python train.py --n_layer=15 --d_model=128 --n_head=4 --n_kv_head=1 --head_dim=32 --d_mlp=320 --vocab_size=2048 --activation="swiglu" --norm="rmsnorm" --norm_place="pre" --norm_eps=1e-05 --positions="rope" --rope_base=10000.0 --rope_fraction=1.0 --qk_norm=false --attn_scale=0.177 --bias="none" --tie_embeddings=false --parallel_block=false --init="normal" --init_std_qkv=0.0444 --init_std_o=0.00811 --init_std_up=0.0444 --init_std_down=0.00513 --init_out_by_depth=true --optimizer="muon" --lr=0.0102 --beta1=0.95 --weight_decay=0.032 --lr_head=0.00945 --grad_clip=0.5 --warmup_steps=200 --schedule="wsd" --decay_fraction=0.629 --decay_shape="linear" --final_lr_fraction=0.1 --batch_tokens=32768 --seq_len=1024 --doc_mask=false --train_tokens=115100000 --steps=3513 --dataset="wikipedia_en"
Each number is 500 + 50 x the weight over its row's rms, rounded and kept within 0 to 999. Layers, rows and columns count from 0. Numbers have three digits each. The size before them is the row's rms in percent of the matrix's.

# layer 2 MLP up, 320x128, rms 0.194, rows 63-96, columns 0-63
048:500503431537582457416568565507472520562513574618513487517489525536502486537434495455580450545509592487524448532568500511513517552604472561502524528491503440498475623480418455514492480489476534
078:564503405562501471529477537545492487516511541477499432450509486518507499553582401602486493449451483406517442555526429426493534507544538469563393482480489513579478512374461529500434534465477504
120:440506568544471559484513514467477507453399563481512413495503526565531477511591526552514481464582475480563443514534459527432562482502496435487574576550365472461466475449491515487566507621548558
043:451543516424431475525477446463497516499562557434539491438459560522502534616478584460547439457546542475460491452430445610637481489454444506563554510518508460502606529500441574517577522552552395
089:547496469592563475522547513489570509449504442474593439546516384530555561480524511557459472448496486500518549485546536537487452429460494463568553496565513572559527445460444450445541499484500498
150:562455429427524548496443508476561529373496460431548471571530566488512642436492547521575512598547603451480563416465552572497479498519448525520482487569494572530456596552518589513491488508492510
072:406510509527505577538442414562536521533528470603475466577478402483499449499511517502444432491432583457437472528497437548552512547435523567470449602508511475437523518465496538492474442464433555
111:377457459519528525512479420595471525461591519478516527537587482450533528382448486559480448462471567523400527450473462464453522556604489472503499453510612568534471560566575497539495489422545506
112:405516551615450443466422588533510468489473512533492456490409564527487461497488549506548470482504561592520433566453562547491594494597427493526542449537538515607539526391545507586475480510543539
078:510528584469523458549525514493401619414521531457397539471451472544551536485494404450540543511516482515533471582459467563537483491492599525543575446502556474395464499501567512496557547547464562
099:515507485501509437507518451467492488512579375509398526461496509503444549401545521473486486430543472456509452619539470451459518529463435473598568459572495534510443436492467582490488590471466485
131:556487490457502411500459571455504447566514441426548519453498510482575533471562480477573483412488521465556504437561495463401462460549477566509515548527530505445584494450533460493517520512407452
092:502482570546506405492446465366469463506461551499553554518477485516481460509558490571509441510533468549493529537516542481441422513495438524511550461590487496453558527467484523526512571515461531
118:539577480517541552425522439499532563522595406564507587589490546453568526548459472546483522458552473488454495497486587480496475470465423555467372450436495592607471488474521502476469544429389511
083:443552483487446530504486508421478483452522516437449466456497523448511468420604534510543545553573520572368494403475496559540523485554530474462426548431558570513610545498533465504397490421512491
101:574499432497473467546472620461485472489482527448554497605550489444568482492479535504602505508546445538600503487415515520441522486523503516424472541492521539475429567528548527544506502582634588
060:522508588523488461507526532587519418520510581530467445471464574495500455532500459457376458464554503521499559535491426402469489574481477496457505497558480449485532642485516530457539449562558619
084:481600457545498448470553537542462431466523454498533538439445426502543463466560551485420490450540488434553457503540488539504558446560461457505532492490393503585476512546540447562535488511546501
091:473351541587550483524515576445531544500495598488462516461476565402426500484511561461473507516520510471478498518480480473518547483551501516511506515522571512475546554370421518628512490508589494
089:511487433594506464380470490510479420518484485516568462548537483470501532513584606564446526542597488463504434443456501538571493411528460520525482501459420501572539502399470421496481505498449529
094:524534485481464503542373484470399414476506480435498500352504483428525440471539422539510424396421499521477546482475439552498508565499507505581390529515617572484597531550479554546481406518555479
106:511490500450484480465457515438487414532397497504486537495527527516400448445446632438598497446499471512491514483467544507499412497436589530554518423554439487593517513597497426526476481399559436
049:392424507486477656446591473473534610505486470449532537483501478434503482524526567521510428499532485552438536397480529490528478453540527376509521473411576469514538574588452389500543440578555528
110:533533441574526527624523558547526493560406473420558439573459459401493484441507602493453441574500545512495540422438429440561541494521413537504484448597526505532543506492460538541523566526554526
123:472404502598437491430513547429487567543448556490542423450532534460361456491527460450504481437544586449453448529529438522488555432502562534527438501527499434487526500515600532572530494560549557
079:519499569491544449563625542460513547430508499521522548433548483441490493434510471589484568510506495511434638535491487510556601394490486541483519569523484479528421428449511521466514457448536485
079:527536419560461557556527456422442417440560373580524502475503461452471572538590481490523467484411426495524390511547424510552493586437509539567508523478492434469477543500473492547524580528488489
099:464562502467473514558541526481438438574516418420439510636488564519591545453419492452445471454516483552460533482528521539375531560540525557485403543426539484490607537593497563459503523481439512
070:445457465525482479565594545499479509526401530450524481504563542561493434472469521495494506509459504493584522484474503509402459475490569522422447619546421493497425560572526466514505456584520482
081:487536554504479415511565515487364470477535595578547469498489610557543533552517515482491428427533451461569552476441447512517491473544481511561558459491460519495563569405543527494553508499489551
089:613504435437418533560534461533480562496508524513478460519426466425554514482448559465569509501453457502417548586566420551479595557509452497483554470507612539428442485554480522502541587479487518
120:470419491550557481466392502485478463531399380581457588403509490406492508378493475517572432461498431427427520499504482459474583541568549470466497510540443503450429407527524458469581519523431521
112:558549435501457554618483483475527512508534421488430445454536486544488500462532550402521486521586464543527433538480463522472477627495501478384529495583495462551509556506525441476517502444488631
086:498466401441474518515501529527541538466525452480455613541423532536579474419536435573530392541389577463469488437529551484504463503525504462504470422447579526567538499494515488465478459487468447
# layer 2 MLP down (transposed), 320x128, rms 0.0703, rows 63-95, columns 0-63
053:517567565472514490473551448519484638507403555535491542458558459542431397507557537530547498510506542582516563523536429549507388475445533468546513508504531574525426507379471396481530409505473472
084:517514511435579486555537551485572535508466437488526402543416498458384522463398462514560529534515527674495549502517533553569501451525512443480456488469483458503462476516492530479541397463514455
113:438521557550415537483502579511556450438357493489563441477463525601533485510543581488511469457510502499519500559495471533408550491470479465607518530527434524403444544518514518497501466568507482
047:482596516419455477545445550500486543505488459423553473368404463427572521488484548455559428562449581451516500548467559491595502454489411532583503488508459454479561488432500529572423535523575423
076:494456490582524489533533518524489479497515458399580460491522399535550514513519502537475469445515497521500554512596519485527389449467482520485563442547458486620560399509450522453561492486452464
126:363537566599502390444513555506534533558504462530504480452509485511501397528566514522474488483459337560534422514550441447488533492454557424540496550488496560508578395529485489542497489488532526
084:484412559471491461577481507542489518412490522474516435546470551468564505477418457524452603462479606418569501435510469506541483515436502573618514458629532489493489393458513528459455454507415491
104:370469469553499583492488495572452507437524523479517586511609530455523524456509475602477450484513574538446497439437434461463579527617530514526435510488589578517483610510532527551461487507575478
119:413482578576466445503421515591516487519491469510472498457403523527457435435502569504481388498501599629518411516506549509573612513521493506494493412550476505572520487427522530596526520456529507
088:450612548481558486560569512546401616452566559428409536475524451542547559503403415438572507536490469559560541552520535470562464456504534564502559480474553534458527454503539400484544573548481485
106:558543480561579523495505482483518452428527627534479562517464544438427502545535502496467564483405518559509548461549514575497516460499533520518422523431515533488497490494518361498438474416519490
127:473527492445500452512564518481491442569492402479503484439566572413591530451495555494518501503426533495527507450501443396501592481467494531577466560490482490541569472490553526440625501450451480
094:495375482543548434465475470431517437504444531486537538379432474452466525545450457550477402537523518558516521470584531488512394488483480521513534430524575512425479452456518475506472565528460568
099:515507473448438517575467534538503521505479542494534471435519507599467504397584518460538475558481499510536466431491403519539494506570563434511638491519571451485534466502433535537463443540473514
077:524489462519438540543538506511498464449472532457406447453505545450513474463606517460575592487485482557475518498435477527492512509587546471510403559496502519502627493456506472522489450468524427
107:465499535539456571487465483558515584547520388481458557471400478488409448516472484556486552521538585533420522550525563462504467497511398445553620501583522483498548473451469445460495520487420490
066:543485572508476476511471479534547509532469541457473401564515515471533504477449549599430494514584567554593521489549584446433464534432379590462475534625512553449382540554495569379581551494436502
095:447564453407565521562461571418542498528444500487560505472507497535543460517515440525532554545520399495412486465392524518482443509431552546450540504400567504510546493476602554436531544514395424
092:467413510560507486530460620397535496501507600464489525441544504445470528508500567518478514543469539412545550539580493518467527555579534504554421463551502498457558538480486502568532479481619522
099:512479428568505421420545464557447425519508494580557468527610545485532446535588541524378489536482498509510516417401513476550514414519502469498563526524486527490517401541486484417482512471552519
086:546575464503444509473400526476432456528536458453468517425528486382523484467529494577497427371462448534480501534434387482554524559459507588556395534478600496501635537607487512509524425499589469
101:465553540499509502463543450505510510496533506529442396516548485468604535554542418529423541559442542530556496500505447561498547496547424508537505579431538518388516511485577554494457520621478517
051:533496465520435654413557428438477508490463495516449504398560430449476467461560491494534451466534491503443532473509532503475442488430525566480538562469496572542518478631535481410550402455477473
108:529450470508494529513483515562534479535461466493490449492442491433496431466534534457434489548542547620438543437584422461539572586598466523545439432553573541499518499496488581530491525564498401
109:456484447616446441445420487360571502522508518439507359449456525487362528400520512444502506497489619498542435566502462469483545424487546457555462509571477556474527453468549550497504453426517489
081:553459566472467438454523468466579547456512600639515580433479438441450563523556549422606530519473540442449470543540505560468514493501500460569510473537515634583441505427572467444482471480479548
082:586487387544466566481482528410528532415498422518535448469488404520405557554488489453588463482474600503435472589524430552476502575440505599572494524426510593405569522485497431537472551582494451
090:519415474494510495486504563514530460447409482571570429429550498465450482483553542518603501498484496579526492458484546471545522393478488522548511447434543433535469555524491458548530417489514517
070:427466506470492601468467435436463477480569457504411506522457431477565496490504484550502592487502648596477592488463478505553549525466423477522516367534471529503622491498465540431505541486471434
082:492472535500477563581531444525481614519553540463441459551524590541541515497519564563459529453564611493511434436432486441422459483411533537529528476447494355493487458525568511520555524528480464
092:559417501408442516478507506522490488512595479569496464422455583433495465592496587469525467563480424382424608515518411520485484582471444469511561451552560484426452482524533485501498543523526516
121:489488558494476588467460461472488555530471521497470552477394601473607515513538507452423507484505510550537501422506489480574597476494534516510487457515527458459485537627450470531500559433565472
114:502414498499490444440478547561466391572460546508549505544436497446522485530530438514466561440438531463464458501454565465524523492475482543586485456453412440474489458519456548535502486529524420
# layer 2 MLP gate, 320x128, rms 0.194, rows 64-96, columns 0-63
090:580497437573492510513501539509469456416519566447505501437559466577558413604549458552472462463466444324472394535488386396504495558507546493505507435542503527478482497476462480496566518454445473
110:520558452475359515541476456497477445495591360485483560526481471480504490485484533423426535525436512528476583549472585464552496528453589510557463517456484440487445514607578514555531481537353439
045:461498509518567474506430472479514412585577540585441564598602574495542549547432463496462459460560394545452533447453426455537537576491467519503526503475609550544494534567434454433499430514461516
055:556462525500468475554484546583493470533433478520469535513525516510493387450560462398488525485502574426485454527507455506492524588496545465558465354553475489408497486498525464531611541453467505
132:521535459450612550495454552454536515518451477452514462509515456474589681552536550463529569534605536463466569439469464429469457550588403515523474519532541518491453628489471517480467448560499421
095:550495600447492426515478487486471531495537515526455394538489597450557548468421467503498563503450515380592485502531490533529526474443479544577549497630560401507487487476529529388500492492503482
098:452514477505407616522509571471465415519466550543475608476564522473494515568565436557483517489507529504488514502494453476464506453604577522493435529457623542465621461407513617587498488513521534
103:526524501419577503469544395490485577579538521476482492572574540492457546509496488559518567545484490447532453418545505464441414504386560576440500581456500439432498485629517499443460473540452446
073:439543570530458491530504526508408670433518564525378551433531468526492559499466442498521499392526436482500457605400481519483444532516578511535551455503489454458458429547572509545532507552497512
122:582485448540508504477543538509535504428538431519481567503466605538520504598497515541506535552374581519508545436503509550517483436494534559502445599430536479540588519454559417483428535392507516
120:500533442526475540478523527525522579458464496608479530517517559475451486535444506490453541495519465490491502579475479578539558655432547416445483428387471521451483503569464567476536542514509542
089:520476569480452458455514430451529485451501590583507549448542511503440479531521467433454520464486478533532617500541453478542573535455459517620574525501461492400512437542438577471494547496487520
102:539589506607547524511464488500511582583557520481545546523504488470457485427512446573495506512483442531447493560452496444426480472510517463469384499459454513520475516581563507546472534530468511
070:477467598549532432552542482519502506576525506475518495466516503538487482521470375449464498437471512394623545624563491493489537505471535512572466455589474342512427449478428573500544519540548550
125:562526454475535447558549530478477480382507537441552480550591516519557533501504545485556461514536466510579511417496465483511541489500591525412439517449509528480469581542536530528486469575594563
070:442477564502544512537482483507555577569541463455540382577552505477575591558484537581509503529546513496576465513541571460449492508467473535482523492589480476429381469540499509364612531462410455
103:481547501597489417462512539633491486515511457545467513462475508461433553481521576480426486449455602439517475466526473492496617466564465498562606486576466503542474524513430460581527456518543582
087:400561495467458510526451480428439440487489512503459427500549545554499518478539401535510489479449645415481557462561461488477517566490560461498545509578491501488539519587592496465550504467514510
097:528518533503526509558476493481491557473477484490391464540491417537526473466428462527534515416509587533508444505539504503496544448431518438454476517563506474520477560409462563397470578470488505
062:475482457515440596483671567507587528418542495534510506595566483429508518539460550539488550526426460506421540525454485458510454520423541526528481471467483562526434489564418526467414501432522530
106:516474504522578551514548498555501542476500501474429457596516475443630560563570480566447555560492558498551515455509489598545579464546434451523471611463511531467510577434539564454427501660453536
050:571561507489517564480509470467522474538549588485472502485525421533409574502539553485452533426513504614476396514469545464478507607456454540473441534509465446507485438552504508495468480465501468
104:487491460544492502553551512549466559437518452565388563452485526464483523512438454470465560441433461521502512616538460617400509532479504487589523471468511501403483473546475511506509548495503541
095:473431596442495512575547426505477497549489547451488515468583544436437491461481513450439505474511496489487449482426405451434488495512649473486506423506493460395470527609613544535539495528619525
080:585498553497566512439588536467512540441586440523511531433537544544448535407558492556523554505528528492470565529585504530539565469473464569506523529588479431566402502380553457445470459468564479
075:467541453524482527550577450506462415530538443528563503464435561458542539592535542522485448467494419484594454534511489554510479589473459541591587519512500442441467562542487565525540591464457529
095:495521520433526465518598484434452471502476411486546436584533477438490469494456506487432502487483484446495556466459506483426571500521590552437584422463497598430540565500578528480523465494523565
065:523588515480545444471461559590485516482444484488563441476545414511446490645611516522501456562490468463483482471529435440552581409593463561463547455461493556485514519413540475484477488466520535
086:513505507527485585536463492514574660524502433398447458497520516499475459459482515561486601566494612566506413511502565496457413469428521504494504511483574452503460394555503466491444513623568450
093:576424477409439528443529449533519544574583371496506483410426543402446454533499542529519470534432460470392524473496428517500518538509462560499509609529562486422478499610515506465532575439482424
127:578586515452440520508624482495451536473542547423467486581500563599553598574559526463369566513532568559478499529500505550527434463465423493535496506444539461571601540467422541535457489466577449
110:437502687491540454446527527480435510499446571507554477592447499480492537509469422511523537486453519467506510491490540553487557476517558534547469463424438453498446465502478554503527446544516391
101:528456473507451463456486574529511459494446523456420571425431464579561421470536462545547485456450517456485550441435484500524486500504499424451400524536443430528523517440620510437498502545529463